Weights of a small GPT-style language model, trained from scratch on English Wikipedia: 2 heads of 64 (1 for keys and values), RMSNorm before each block.
Each number is 128 + 32 x the weight over its row's rms, rounded and kept within 0 to 255. Layers, rows and columns count from 0. Numbers have three digits each. The size before them is the row's rms in percent of the matrix's.

# layer 8 attention query, 128x128, rms 0.195, rows 0-36,64-99, columns 0-127
108:126101095154097157103161145202086171123177120128105149137080135147173109167152155151090117140157143159152119108130190127095149141180103147127131103127115072106175150176125107059122166110074141131128145132075181103091148163102175121119141106143080162093180180159104129115118165155149114113110038165139189151177109094113123144082105135127197058164181116089073152131150122129125102141139
099:145086078189127101143092131083137137120132100104125069081148104140116125119065152050148149095072111098123125159089116110116141138121191152134165129172105115120131145123051080069217127171134082137117138117140159150094172161172130104162117126146144175184121127094122107118105123171085135124120126186160145081140129162120122118102079145142078224117172158118148133129130097169176151164158
096:150194144130067125207168131089168086127130090115160130139137125084135097145129127105140134091067143142136116061138124112093092167138111136110094078081122133135116055149123124097162122128138112109128160188216094141092080120098132139143146126182221146171176112113132094122174143125116130129136094113152118147071173130165161189144082127092126150153146126063108141062158145090150105091121
098:135157127158156129138148127140081126162177169167139166182104133139138152201160170163159129092206151117161138105140106137172122127106130115150149124071092127119180089152089150090098144058110131166148160149151090098145133124109139099166171088114136150145182161129117185149142119093149151123078105095095122096174067194151185131120079114064124153157139110135172109063156158137199087098108
108:167069160207060114141105197134124115076139097085166083109147101150130144138169115122068083146153116088145111137119154087150111162126111155120119102105129107132118176153139132106097158144142130152129077136144133160073117068114172113152127130116075124151154155094101131145158103147141124150114123169151131124082152123172123119185092130156186091154146129083134149106202147087160055012155
095:092119070122059125096054117124183183155131045143150143134129106133156049084124136119169185133052137147120124136086137082105111090111159144135132124167160101145128137150095122128113125165158075129089090149105132132127092155169142132151096123233100126119087111169123117163127193155135154095177120156163125142141139119126142183109115155113196104098130150158120173112115085156166105165082
099:115133142169099144103138117108152094116132114073108072034099102194125114179164065107124095096178124149137114119109133101165172098141116140085120133160143153157135109135085195134089180071106101135129187131138151108141134150131112110185192169111115171162110164148055159143138184196132140137108156122145199074132173121076072107102087109083114168115155111147114133111116100105153129125127
096:141006170161113124130128154165133086091127076150195144095083173155106132122117106088094086140095159115154165116126180071096146143099109146090100089103138157147109167117135104172102102162124143112072141106124174161107059123177188107116158126123080134158090141100095094120172151127148145115107118150149152129068109115145107100136055096130219108133176145118138099134124168116119171121127
104:092112113137134143184137163109220208126167079100134138096153119101175120119175142112074119129134118138106166104130158067181117084131092154106174144153146128176137137125161205145076074136113102169085083153112113136141150125124164082137166125128100143058108145142095176120103145121097167075130134124172148142114084152085159157133093166093185105122095092113078070136143138083118121085093
091:075137163099083085089128165139119122112103094117153119149156184121101091089112070106129176156114077157141172116104160070074096154151139091127119133132115149150150082191103169152151101081114044102089090080109138142126094107126120136107142127114150118161082081136150128109175100204106157108102062131111121140120148062132208190079119157172111099168149149136154124142148140126139078097101
098:153191162087166121084105135165112123154155174174070144161085071168189097108066140139152105108148104119093084152124117057107152139122117134186173153148145106105145129103178152141135102120147121155142128136175122102169098174168097155106130139130142118161155090148127130144194159111128096104108094126124058157098082097139115125133176117144127172136219198123154149133115080151104054176127
087:111152146146138092171133133130126179132098124093100092143101075166171103123089106149149121188197116130105199113129098151139117138166151095140149098121145166122163120135213143101072129142098099130162166162122150139144123115122113104142159157158157198114088141133053120120139115064139134064113160156151160091115101162118109104058126104173174101069181063108122123168052139094146111100089
092:097143164162164095147183104063068179194161168096129082152120166184132142117107133118120144086126088129113121114128131140148069113141095138077127068129082065144069161157144114145168125096082100137122125119116176139122163119165102158128142114177142155153129126074199142102113149116108116127160136121113068109053134147140204133180094061158119150097126144074107153167138100110108128166172
108:135136108164090099119123130106083109026155162212130117124109158154091144160186106147099174152193094137177066140149103101158116147090096157163145157114158148070130124145123110140099138106154132138149110160151107120094212186062138152132161111106136168115086151109093085156122133094139106119126078078144144108168104189106129134126140110135182136110143174173137104136159110216111160152125
095:154098156125103137133159157057118125137109048139171127098109150156098121117115048083113111173155114105187161167131162065128173130085183131090160155146110117135124166113143079084113146217152105105146128101047094084065126107176112159131169149105109132177109148151116130080098142147172116120169151173122099174080161150112116139168113119165162129132095145099155133100078141124095080138115
109:114104152200109135159141162174108125083147113144088118151179165162136086164115122109089078129143197130144115099139108140108146104160129104083081112094157140118127129130162151145062068133067121109143157142168143180124149099133184085073157165195172115153124172078140096165116091138099110157121108136155174060055116125133086119160096069132170073122147077114128119125136121104169186106144
110:128076112151088150118175146132128149138146078080104085081150138122074111154139156149171103135139121159151123166178191100108118145103057159118114077076122152105110160141074133090121127207142116156121166135118144080142074131118160127154122101145103152145151098125095143179136060163170147181120210187157147093152139140120136097139126069142152072174107092065121127132142148112207131157145
091:121170185105077141086128208122140193144151112092162150143099135158101175176105142170076113051146113144091159153133144173135112164166176119197085138137112131153187111099117148114132086124111114129135102111101206129174142118105072110051127147097194117135183128162102178093142138128174112155134170102176123151142151077098120193130145136144155120114088093119128104109127138147145143157089
100:149147103162107080144171138159067103163173138128114116156126165120133150175129093163170143163109115100101078149116100167102077112127086081177191151127066150144143076158092126114184190100139103086146154119137101123121129144181088185160112128109187155157121122090142119072140087137149145098133083154131160102170108108121181128131091121073076175108187193103160136088142108076165131106163
092:156165190123148112172043174118174100127101112204149165122141119135177110110094169081111105155095113129086194109075081127133123118161153104109136091162113144169085097140115090172161102104148065065104096121122162117121086152138164130133149128152120074092135132113131093185126127100112079179141163124109133142041179109167116127104144131153153144078117139149136191109084084113123086127098
094:097143122101127129106085136106153129183149165144171160079154098107098077116125133055107137123101170154145176155118102146162181122115141111129091183097146122133167109099072103121188165137134092126118099146194108154088121118133147088110122141128101150179148130048150134164124135107081161052137137131068125120126125192174131163158134163191106187183066173161143076140083080121138140130104
107:145180108131191117128134096119157181116114165141131086139159146213135119178145107156182117141218112150141166192106116129146207073161082150154131166154192157111143104116113141105096131120034122143150177127141101175130161152088131108104088139076142117136153160124175171144118114108149082161092092118111116142192108107106086140112098162156118134096152139095103125164135104182183133127132
100:138067108102097140102145171106147114158119098139115080063039168163106119146081108072111109156150113123154164112163137113100189111153122121062085116161134123196144173107074192140140108151111069125125154130123196146130140124134170119062120174146081151173106079151119134111136055122119120090111145171122189115116165128127136091092096088165155107096097117126146124181084127129130138186135
109:146145091091144170136154105098152166130185151135133155143104068083181070162088184106133156077143129159122120193115056103170146099072118147158172167119142129120146121086171120141021155135110136175114160135178097150107136133123168137094073123170127134100110185136108118152102078127093151123128136131114137095144072158061088144194134138096130106116094122158137134204135156134125150141160
094:179121126128165130115076087124097144191172182064212072185150183156147115134136150179145119115147102130143111146156099135184130119071123118111122122105110141084107109139156189116144160059182150108154101065149132117169120071153153125097161068119135101148156192100126140139119125092116097129146154152115129081172157125140145104055102086133099158158157146103114130127143168133201170126151
100:178092110157075160190174124104082081087173119109146104155149177144123157144108151146130125087136180113123099154183194117209078158079127083154130106134087127144100109119153078141130142106151136156123121099114082166114108137155120157084134099120130170140082109132120138094158112126133108143116118239129143083133158086114146129097118046158146128197189155107143161116078162128180111129139
101:108093099114110166106096197074084130083161111136142116111140139080156109154149143128105144084116116107106135144160134092131116121129148169110133107123110167153070067149141079172201132184161091135122111111096064119141215105098121058213159160182139112123175130113070142108120100098079160070087095152098156127186107148151147156140135151107153103167150124147125170113159127086150081144140
087:069132088099117209075079087101143128185144113117125088122091102131108111120148151142148135126168154179158148133193120158084099124106165151154181162119069137182119131119085120128150186058098131139097088168156121068169115151123102084117113141101102131198080077118130102151142140140130116181180118097169072137160141150155149194095152072106101111115117152085151173118098110110153121159147
105:079104137165154183131150142181144171110110108080112103154102138077157096195123160172148085150147125107127124149159110136121070078152093150105117087125146126124121088145151155087110128139182129086216106159081059192181107125092134098093147171133115113109169178137142166114129143121134138176126120177135146077132173101100069112137161132104080073153173103130081164070150142106172147134168
090:170084116197125144071112096186122100078081231137132111067119165141082076148160075113095145128199115135119104136086119087113143086072170134160101105201106118127136057150170153125179127119159173147130123177124146099111120130151134102127141081092154125144117125119225120121081118127167137113132098122125114144123121128151109181123081140162125141133142162164111140153165119088136181110140
087:153146124081118120127124127098109108086106157163080161075101115189125108122123116112128124085163102105106152173100120149113143108134072183138213132111120152168117131141161161151155102109065073083151151142161112068142162144171101095112138076113095129107151214115148137130123111121085182146215094105152115068111157111120148124082140178163124138116180172121069189146100180106090149148130
099:160134137134134114098135122148140165135111227161134134155167108180109132137116105127134155159126125149152128067125083153146130108118139098162176129129122102144157089076142098177146092074103096090122152146161125098099163161088112142216092117141181101089100127122160099115151154133206142158109064068107106076209121153101132103079142096210109170119144142133155172110125081173155157161114
111:178133151087154161130097163127155103148028087121137116172126125136115159089093096104158105126107129089124159150073104099114107124138141094125058119133099207129164097115108147144127121128114061114102117142160101153085064117171116151101108155144117112076136111158188098117153030118115124127110139119149117154116135010150116140141161167118165127111158118122179059105112072097149127106115
104:098120120162107099142151128078151111156097100103213125162103163125115180152178127144148144118158107177200189088147139149165124174136155104122174118107022104155115121123134154136145147101124124078151153144180128103143145135084132113107136072070163123176082120131097141087111138141210061108131115131135096166139171139133064129104082093147143096149110074091162092145110125151172165106097
125:184097135166135125143133137200039121090095109129082080138196140127109161129145156112193127123121105098109126139168155095094116105130157132177139083117089136073126142142114066078131176161163120104193095129147155115110113148123089173136112114086078162172169161107125121100131104086136063152093129136086107128177144133148166107083107123149077159156176094120170095144131119083055157158165
092:149163158101135132137087089094140121166138115094190160170117092093181149142131130127208122084149173110160119135152145129114142206114132112036077135120127159135104127128133086199142048094085148125139173128092166136112135133117109102097194148175135099165134187142117077126106101145180113113112138148070111139095097120115141128159171099090150140136135118156158158089189103165159048126137
112:129039169145098131135194185132104060097145056097096087095148124123102145146139096088152126137084122139138119149105149109128154141144120155076126054145164124109107208160160128127082152142148146121093140159103113169141134124107199149127167136155098165141077210122078119140115124135134107146103128214124139091056139136123106139134138118064108116108155084161204125134099123138091131102143
102:179111144111122181116086158136187166108185117098158132060113096102104141119114117131079114170159151144111137086109159124116116159101175138159074113134101138152129144143134151117143145065086136141144057106127177126113157115120188079116119140126197068088156114145090037118111125162138107116116122101126158169165080051116105095121137120149200085131081092098107117089133071095120092181115
099:132118138133085136107101188087175185158136107138123072078149077150074094065123146045157126139133111161126179116093164117156147126100135107120130092129139139113142156118062084089131108134142133089120078072143182093120146126165094121139078085166129130130118109137132148126110134193098154149173177083107136158141079192113150115138110115186131134195126182088123113109099111214129121186107
093:079122220133175172134139134147160175119166098110114164136099177112173154160137115137123091166124144116149066103157139138120099120148177152128119124111170102169095098138129122104180123128084119120159094211056033151101172110131136101152151146144150143141175122148152128108114153070112136139153104095124080153080068089122143175138095120108181094047163122123134123092137126195120095143153
087:143118163134116066131131143167102118131139103178081132140129158170075106162125163170164142125131114069133127159099099119157148106085091164138132095087105139095147103151102124083135149143086099070186106091066103142144167082127137101135091148119069162088160175109129131175093127097103141168106170148135189098192094152084153132080153125063035185139141185122160131124102085139138165144149
097:084090092153105206148203090165114025161120132104126059153144108142149150111169164181156122134112156131121088109127089120146093126136133135138182131134171095112079162146061123116074197090144152146143064124079143134157094134109147132101113127143078134125089138187091168112148096088119146144118128099098070108115111088088145115141123133136128120168163080135102142122141168105153055082141
096:145127107092126155106126143120181161135150073149134195219118101116190059119166118084134147113119131132078168117080072106110083087098151133051123152170151185160163084096110143158062116115115087116128120129116100108173096150169144177137118149177071101087111164128168158163159116066146131108125098110151109145162128139126117183137132121099129056123168103148150149097098079133166108153112
087:129054115181095124116183109154074127157122150090162102077164084120136096089136160114093100112116092125117154109143151103114121082112152072150156167146109061097101197130106161165136183060126157118151119156172145130146104094110230100140092146097099094169136135098103067143152191179174087103112105097130141133126128091139150153134072147140161190169116158144130167152119137116148166117143
114:143130137136080079125099106128105045108117202122077069076069161172126186111098134137169125159125133122127143174123134063159123148115121191043134117141092142138136162153127110176145134128140113152091158138087174131123139113115110158134115103180083117162109125071129153121160114132114136116061154119119129087135138124101067104107131091128192187066211111119175139160100175120148151142114
103:067097097104156136119120156128189107142095147091113142083116109124075129133153180127101105129110111177156140112088122128152055107141100139091159165157108136183113136125204116117152093159136129133118135147162167099118162125102140072154155133070129158059108071161135126154103137150139114103143086155133148186033093161070129157177143127128195105134148081162045137142104137076076149116157
096:117121088116043117124136149148170160131143060155132093090154111113137125056115083139123175153126109189193145129131133036107135144156128177106145133159138060147080111130063175132104133073111081164117101064103148136159131125131099134147087110154131083138132107076168146110130155211149121123120140097123155126109152103068125098149152123194111174134103116117158199149097133160132123169112
086:181188168140101174087107132112139152139124095133186143132138118119183045146172106138154115143153131112125179147137178092144118167132122176167129159126103141130147102211172174130092171172091145123086142137152111166178140120142130149155192096116149136091127112097100143171104117140083037133119162161074077213148153141124121067150191159132093108145113082114146095123137142121129139159122
095:064139101138115065153120114105136139121147120154184133174110149142131119141118060109120075133153157119154073122122135118142112063126147105141138108129123125054121132131138140069184195101123124071116221143125158091130127118137117083136115106116162185104072133185137132082093160095179153116173108183123131079099119110113125178084138104157102146128208190074166111118155104091180124128132
097:137145132109144112166175119130120128091114177117129088186179149187153090089071138133109140098164065126153159151142108119163134177094097111095090102112131102107091154130123155133082142086135127123130155144062189181120166109061122167063203133121124145133127171092163112142064135142140112147112135113108107105026173073077118113133140070116096124137113103130129200094102110132159149112163
092:065120082169146093123117169096163140095081113052153101109084159123107114155119141110062157188137094151161091131129140118117138151153083086135104163166153154050195145165077153121127149137166172162109132177168127125127153137117144093159117113124085203118115159091123143168113171139099160104075085107118151036146136137092134140123123125083150118184107192190136113148144120153158126120153
097:116147144142124147108155136112112115130155102098161121166137163123102218088108122148108117216143119098106118136148149100114094105186163138164124111157090062113141123149161075101148189160150172097186122112113158121126144097122117132122098105072166118160111119112170178112117136125176124195164100159160118170113070130077148158095099037107129141147188077049139154107142172118140159163160
095:116116138187066144200165099121055140187128084141083107155104156179166122109037198116147132130080107117146105075091078121086144201136120150081096162138134121105098133126102148147096119160082085128109104163105166168096091122135122171117100210129159101158110144142135124116114153176113069146102132146164107167108134097106129121156140121123159103132186112102164102121082103175107102146124
097:146149128155085121143118187172083109107169115102101111085147173144133170100151129115111115156124166119181191155116122137138145156130118143156107092116138164142163148148138074118094106189141109167074136167036151152125137169143120159116176138149048156174108136113089092082185041139203114161138154158103108152090111137145127089117140101160148094146147068102152105167053119128162106111136
098:143104133161144104090096175201081148100101148130131073179144144183126118139119181142135099097169080098064149151143153131146176159134175169181093111119100159126169108113096122148195075130113082131129077119113147088140155121098104192136125137134174068157107124124140120149174174143157143154141176120182152103084162119047144142133141168115126149110225126154116119089134178109106125144105
090:083132130109155106110148147121098092176123126054135124172111107129158169151137110160150110129094211152119094153171066195151144102117078138107167124111088173158116124119187188104135117125115118178150181128163100152164147102147115144114117151092124095127156145193118223087130103119155150173168131084154110100138109175123150149152104132059116173124175157126112045085156151139168158141139
099:125116158149109092168094105136134094182140133128137139150119150074107140166110219110146129067122113145125117183113110140135183123111074139166111135116141135113091145145156151141161088148174089131123102089152102132148146108135138154069102094128122125172135163059090118121138124206057135240172202143168136126069176175171136120143106104105109136108152180085106088174095138112140146111122
114:081198128158126088132133179146136193159100126087134179131203099115152114137109147136092125118168148122104184172124100140118132102149122108200135144098155058129143124119119127114147124161163079146127131183167075106151127087085150144172151180147113214132139176099166108166046145131113151050154109090110151088137102151154111176137135173189093107163083096129105135149120127116114119094130
094:136150140090111106117155120129197057125140164075122102179205151153102121130124127161180158129117117147200117152111137143174155139084136132139126108119132119120093128166083130135071103099064117183104145106097137096119068093108123119095107093087046157123127138162170139130179141166156147156136156142166149135139137139043095161164107095128071181141184139134162083159156130196155153168144
095:112134091114160140091112109182123106111149122145097145108053149095156157106124131139171113107138140083137078123149148098075095078168169124140121111116171129201147124127076164150153071171107124139110124052111160162110128101100139050136124137115101160125157071148135132107145118135052224130127113129125127073106142162098147142167097197122215118072105168103137141142062113113128109116150
093:104116113095155096121138123088123130146172093161200135148133128120220064165164164131126170094157127194131080143184185187134146078100125122130150186127103150148125132151155132138163143129154117115128145078228147159108152112163170165086087113140087139126128129086164182135155136122119150096182102096075105075093133136168154140111117079129153142110089134121136168140165158137050098144144
097:166083160176150157165133172167073154133122159105108111110160163065156130136147110145098164092114106081120077147121139149175163088106158172125103124094185137060126174160132074115080078122172148126161172133139077124162142144149161167124154115162174111099141121141146062140184145077134137162094161121120163109129158143126151107148082112081100168162113116147164197151108167095151085094204
100:127097150163166123176120115187060034125154150180087125135163133166163199151103162145168093117120090112159123137131143114155114144082141116082129095115144179148095092120085095122127104116127146113095117072101139174075116082142173140132121157101145118167120124102126133135103138124157131176127110193123158160093140096172108088108183118132128122122213152114213156135051119168147094092088
105:108164122088096152079089164119186177057132090116141116059105103115127078120129151112117120061091128132161115125099202110160131152157131136087152128074126142117154165124155099075174181105144159131121148075083170040113124087068110095158124178168135121084162140114067096101129121126193150080153142135157121178125080102101121169120122141154133128127121103123134135129164099101150103060151
100:119159087118150178140050119110153131150085068062107118068090092104112127079101205160152192119130125122104081145138130089110111133111129176129138086171057157146132153143139095126174125150123118126073138138157121086168093082166122085145086161137144136083151111177136125102188149167189161163156129097122138124179136126115142141110128128091150172162106159116185118153145084138127114124035
083:137100118170125112086121143127104147140104102117099067148059147195157146173119200166142139128182048146186184113169109093129081104163119190111149121170136144120146099149122185104102169131117106154177105144109068112140142061143107159133138102153082132099142135145154129126121119090153164121159096149107152151088122087109040103156140090115103094111187109143131121083127104100141209132161
103:093125124167163196128104127161182172099138130170087159103091112100120122148158106097128152108130136123106137138079117107064141067145203161116081148140108142152159082154145113117168090152106134139122082131116153098108203162096078088129132144122134138108136204133182128098084120127072144130128084092158095133158050160195128191136128176125137138114116100161106103077182134120070149143073
099:061157109065087131066106163107134143115108118210090155131097120185160123135159046100107148168156135163156149143178106099153088071153125176123118147153104146138153120147076157115139175100083101084107121144117107060103134148132124118095077120117125112143164142177175131172108167087117109070185123135144104136152086122081106215104149150169155116139092128122134169158127126174093114105097
098:125080173085129148171121192132083120122155151134121070114135123138149086098125100096068173140134074139139114131125100070176132147160137144155179088059145106110092135102117099121142121134099077111055152189096121150124059143191058147185156153130127115109171181114135157146136113088205133092046122157093151120154123132111143137108103144116141200144147175146137111148119086098155122125138
095:153136161087158183126163172156113144198110193119163151136138079096112098173131119149126099145177142086135128191134115134146103201110078152086065166093137177095170132114094121077129159110142095077143130173114098131131098099207099155172119127213111103142158157118166143109095111138137093120084119114121166140109139115151136104183173106069102167158062137133126109071127106117101106104119
102:122136075098105092136127148137141107179118070153118141181066095114156149141083151140122139178153129129178145140086126099115118146153160183099159191161167122179127193137118116166119148191168164096071155145145147103201113118116151144106093116161134129144106072175080160140183116138183082116112125127186077212129145097133067175148131138105107085093135086149142150156077118152143126143141
091:138124082148141111174138137188096127144160110128070076150151135096050129122134127149120102160149129151093127125159117121139093160125132128215162082120093129097100165156167111111080216141146161079129074125136120112099068143107111191137112148091123141170170127135099129126191117143112067158008137112115149131170125092136156107080140129149064133136156134150111115106184141090107126124176
098:138116120136133106187112113151122105208143143104159146135146121107194156133122125102127083074172146103108137138139128111180127182170154107082149116084125178173142126167129146147153059113077132111095103090139112132131138132210127123115123077164114123181067180098164100139153061104167147108109122165172140097101200122202176138151137099124153068142167151144156189126141123177148081160121
# layer 8 attention key, 64x128, rms 0.18, rows 0-35, columns 0-127
100:092102048127140102115078146133103106065138087153162161133088140076089106087081153084094092108111136120166103110141186086062112168185139133147111107095114148120164156072138091129196156134198163080109138123166154115137113127122122079118118173154148108095137154163127108167137220097114150077114130079138109166103146146076088097114086163129152126159064139125089115117160101135117126146094
102:129123106134142135136075118129120148109134142120169072081108125145128098106071103035099106078147144107118151121102115150075140198131153149134107117075185079161141141087064122100101112132079093134104108123148161099134135115135118107108097131135112142161109039126120095143135099184045139164159160100144145117096104155090137123133156095207162199121112111105125083137083064171187091124141
096:083198124075134196068129095155134118132169104157202138168119155120095129167148156107110078118163138125064119112177194069111146161163157158181164124137153108138085091143216144107117129188075101104143100109128116097146119122181078148118090098080118092122112158121178103082091134093147110154116097153127105089178082152168145127129139134120134130094138120144185150105139106145113096167163
086:164100164141225120151117133151141123156125082134113106168093185207174127163150188137142136109120164165115119160126206145137138137132090089121170131075127170111161096124162150104136081085084100148100102169086088087199092148071109158114168147111085083109150133166162060154115142101149079109144137128129118133133067122164108161131119152133092124104125175119123097088160128161173112076113
105:122113098131165111155156156103077107125094080148133156201138101066166110141107140141157070096095078087085108116130120141152091175087179151164115086090136078131078166092156152149108175141134156096168125167139069122111133099149172128109110143109110113172177073071133157075146122096102168075138109130136117106123134094146113155150115192146091106139184095109085159098162192123192128084132
101:158100127136078190143124125133132220162089102094171102152103152136169139086141113086112117113138116136150159134155104114083136117171134140163117152101115121084105169142091194096133135089106109123123147115150114160152145064098054132132116125147111094083190142162130207201141045125151207164143114123159142093121167182141169200108149156115143135141091148122166134121100127134192114127109
098:110119081191160141082095140059115147104078078151116118132164082170119098148098140120073184079175117091130116122074109142116079168078183141094140115080076091125139199141098126151117090116171160171124162108102165143145141136116153109129107189111082130090135071098080112108159150072125133032146151149138132109083114139110070110132149120112091112109063133120140168141118161106144127117133
103:119094122102146149107124107087128074116164152170137101170090135117180068094103105236163165043133123151154098094156109098140122175076117127114104042066134123151141144106144105116113102102108076145104151099127102147126127152167153127098114147161179163173134125117187099088148096094131196086138108102154107128077141130127095114115075141113091142110174113125155165139090156196104157153151
095:086142056102125098055096163108201100092066121139183174081107138166127110109117157143118136118069089153130168103116136194075117092109146135081077125146131139202145179089098168180143123131165159117159143112140104125097108077102094106096115105124144135111146119105149118094101169134140156136137064125150165113126169160175145138180128135132100160081077089116078133090152154101139201120129
095:096124121112077131076198149029138161091121189113119107158109142121123108100044176118094156104088142115125137108140147055122140189121128142174132182152135099118112099085075122171074114133135083121134135155096125126109089149083129120114128030130145166169135087085160088175129134160101138110150136109131134090101109184102107105121085107107078106127148130113132158165094171136154159172087
092:192211151122117108143159153182087168099102181082126135151103129133161137133142146098072079134215116132155062157107096095117150164118121101161217156114154123130127142123122116124142149103188113141209132134187141128076174087119104154141141107134158107150165151152110127153159155173210066176128112176083108149129116099104095132078137113133147138123158113176136100108117157125087111118127
092:115186074143105097081108195134124136092119087098113181122114177150158153104190161134152109148116142109133054072083138125142132111126120131177096125080121116155132117127115127128116112070141134109141157155058095133109154139123138117121121127170101185135144090201082136142066130078128134089208096085094145073158100082131174125124106170128105127066148143125123173133136047121153117190165
096:083124134191073102146188081096091186173112112133170088165120134111131184175139106168131174138159159122110190148164119122124161185180098130120110153149105124156139093113103149144070135061132134185098135132075098130162137143120192151093142109179133095179099136075171096080126183133144099151155144127139113115119147144075136100094114100109122118149113121189104118124183086151154183176171
095:150087118192182145096099114174173200135148206191129168099157071135114129075136147085150177118162110179116128131124124153099166095112153107093101086148119124099165140156175116177116114076178120100160131155140123102127149124131149102137087088162112100122080164111119051162163145175136112109166125158171071110097109084111082177135100173107161099203125152146088137136093111122123145109124
097:183122103143154150106085154118148136126130082117086125124145160113143129113112086161087106149080162119166085091145088172168129145179184175188129102112110086124188113102168132149124099150140198103147173137084087184134099137096118124144109178120164166182155122116167096080141170092167115167187119178151114144109120127030121153128126138210125123096149091060126126123094161130123134132172
107:105124080204143129138138102112041141083121102181138138149100097165123111106077168166179159102174160115137101124130095143101079089128077174169130070110088172167166153147119047162141152118098134118158131092105070136147145101132155192083142134127129061134137110128122112125155115106060179112131153120136149145107134153114109119092146176129144111119154126074155108135191149150070199158145
101:134117057114162099134093171107150110172106144098150085146121167144136098144107123133199140096126121132139155121102175128101063142144135188120094047090127080126194121096152118110145163154133091122158109145063156123170115069135119212146071127161104172161191079111146151120146090155131180086138194155160147162146155112158093119100091096152114080144131106087133112109132149158140155135190
087:040088171145096130128122126142137177082174078175112183086128179132194159166125131118147179068081056111136153117095128093167119156153059138167127173107135157132143148118124134138186110113086102148172129104089173133147108086102119127137144146179142169175108132111130078103156116083156091134109154133151170171147137099147102084084149106111117160149129068087115172104062149113115115162115
096:146152114088155162158178079127189135173171113075130131185120115120105119113097156135108062101175190150099109127145119152193124120104098103115149196076098128114112118190191206126119138145083137132114137136154144125145123087140142159093118087181077146147135143161110123108130089070121116114138127101149134095171063155096156110160113062129130164150119113168117101108098075038133129083156
097:126128180161112077105111150161091088144133093187124120130136130122139146139118155114118085099117120106086132130139060134125121126099187112126110097138134132123113116163098152083088072125136107112100110058127116186132127128120137153132136082126125124159134152151132119102159159168125083224102148148116213076145149150108165107137125108105105191165123194151185117104044133156191227144075
105:130125163133122104082162125156138153133119152160096160104160129117067111113175166120150101129113124146145175177141102219138133125165099102115111120134180074087126173114118122152122178138142102163196092059103145150128166145105109114138174128089111128097121132108099091211063127170162143136103138106092132078099142203127146153161170098208150072180055096144125122125146160125164103100143
099:145112113069151136135184097168148109105082082121064129185124142151139147153125123124186158162102130096106116151121181123121191132118167095121172150113138097180095200124086072119111098109119198126136157131048156116079124069117118153113139072100103142110111102185181098142158178083122106151072152088163123108079166101107120179172125123131095125161145113133133140137066108142088158148164
095:171099080088153120148080117083117124111119170176121190120127117071103131156140115186135163092095112114128113106110158165092161108113090198158180161084119066117144134118055106114148100082082093120088207073086156117114144147165093145152094096143121099150142150109146141140130148142118118093158178130107183173122120201149147138150120121162178168053120158110116196142117127168108144097139
092:131149096151064147131101173158145104122141088093150147131153108156137117115161172116133141160083114114119117128111100090148102070142101107092128121129163107090071090149163108181138177120138119130094211117169184078133187072134132136116191080141126116091060127234116105150133134103140142143113124141121115122067091171127118161154148130138178148113131148146168100165208165147177090069152
089:138103125106165177163108152123080097113148169080199100125127172096215124154139163135139139171105133138058137191129108145210124186146112097141118139133124144128139119175128094145115132134151153075094090134092170097164083156125184129106138137117066131120084159159153128076144088147198141154134123104150117119116157127195135172070126126124141122087138097180140122082161117077184135091176
101:152138116176174181163138120088067109143171133107118072181152148143192110114108107168142126078120146106102127064147124113157066131137124182127109134043166152160116181075160093101125137145143127129088104175091107087147130140162102098079104084207144088153160148117169120093131114100116052129117152148093137138149120137170085103067134079118083086111170153104110124166125120147172163113129
105:067105104132073074128167199115148148117181165115182123121064128101090070105159122119126086116120146173109150133152137105078118122090177093156121168120122110194154113145139101115115159138050145144052121165099092069108125113071054091105095141164127128089143100123122165105117091146176109093133086108130145132139071116177133128155133171165175118148100102158108100120107145177107070116143
101:134096095085119145113101184132164160161124078147122157096098110108159165112091132096148147108135135143139116120161109105122122148124147113097075209186118103103093139152077062130152120155155060142088084128178210138166114205141057172123073137115121102134160132156138139155120115118122029144179137109162126151195151118134097147150131172142117133104124123161148094115086088142143054143104
100:163166116123117144157091091161156192097080117167160115203129149069141071149056154160146124093165110139119135194140101131157081101088138133175127122113076165166160115108168112111148171139061098099127132139073099110143154137113161119143164083130132158144158100206164120104065175102111107076124140119118130128152134098149153103081116121049063128133149130072146126148113153088123129114178
096:101117118085145152128130152175155139126139116178148142072138155151064125170131133081064079139162147146134115145141101144088178126058123104136123126106093135143141083103143144152153090136123156096105114147192151067079166148152071050146116113069143137126129182094146140175092124101172166094150118034144110123178158159148094173120147128190146137158151177124138068186142122114100161121157
093:147149113152098147145185112136134169096140131137080190033163133155110086126132120118147178185157129141188156105148090113081155116061139090135183150113157071157143079101119146116157145114140115111102110071113134075151136100076126096102100117135091166119120100184129081082120164130115178141176123067057137095141091169134105183113127097139103090075104144161136187137114146169114108095114
100:122103166081075160184119112198114071138115192128116154133103202172133162097159161103152136118147150131140161129099136122094128119114157083114156101128103132108102151196082127156131066118154169238131065146127124055140113130106130148101056122147123080124131151120137117119095154145096131117135098160128064090122155123142112136126146091130152097108180078098114123146045093103128092167105
099:158127172142075168139105109119118140112071174098095130134165116134085139124097154138181094101083154145150015183170108096156170163112150151153119119134120123121145156088095166140072154139130141150116124081109112097162144079165114170142129160179139124107107192139092141095122094156137138173138104121132154087141093103177065101203159114055091122141169098136094151061157138102150140116179
098:157140055186121185098138142069164117128106062114157163158098109101129117116159104202169131159125138141068144130136101116108100214124083118161102083165119190135166171117120108136150100117145141106135097115120147125184087129119107156131149131117139133181086095103106148161159146157145102123091159154111115157126137092153082165149051132164067157090161082088154154188089125183105117166092
106:120117133157120166095110144143102052117180128086125083145171125069109186178140137157094114137156148124120107132182131172083134171056182143101119128119140141102171107124201118126149172115120143118099077173134095119134137179134144141156194143117130133205160139164067110131132139120083128076130148137097066194150128116141148097143156124138114097180194116152096119059085139090097126154177
096:150120110130100072179132176102051161135190155123167096167144145175142094187082112133143117093107146031154109123134208129146144115144142151137133106128166163053098168137143111186106111125156100132119157125097159191180163094171162101086100164160123151092080149154063143134146088143135086149075103119101073135152145100090145168132140123132152135103147077136186112130136115134138120145147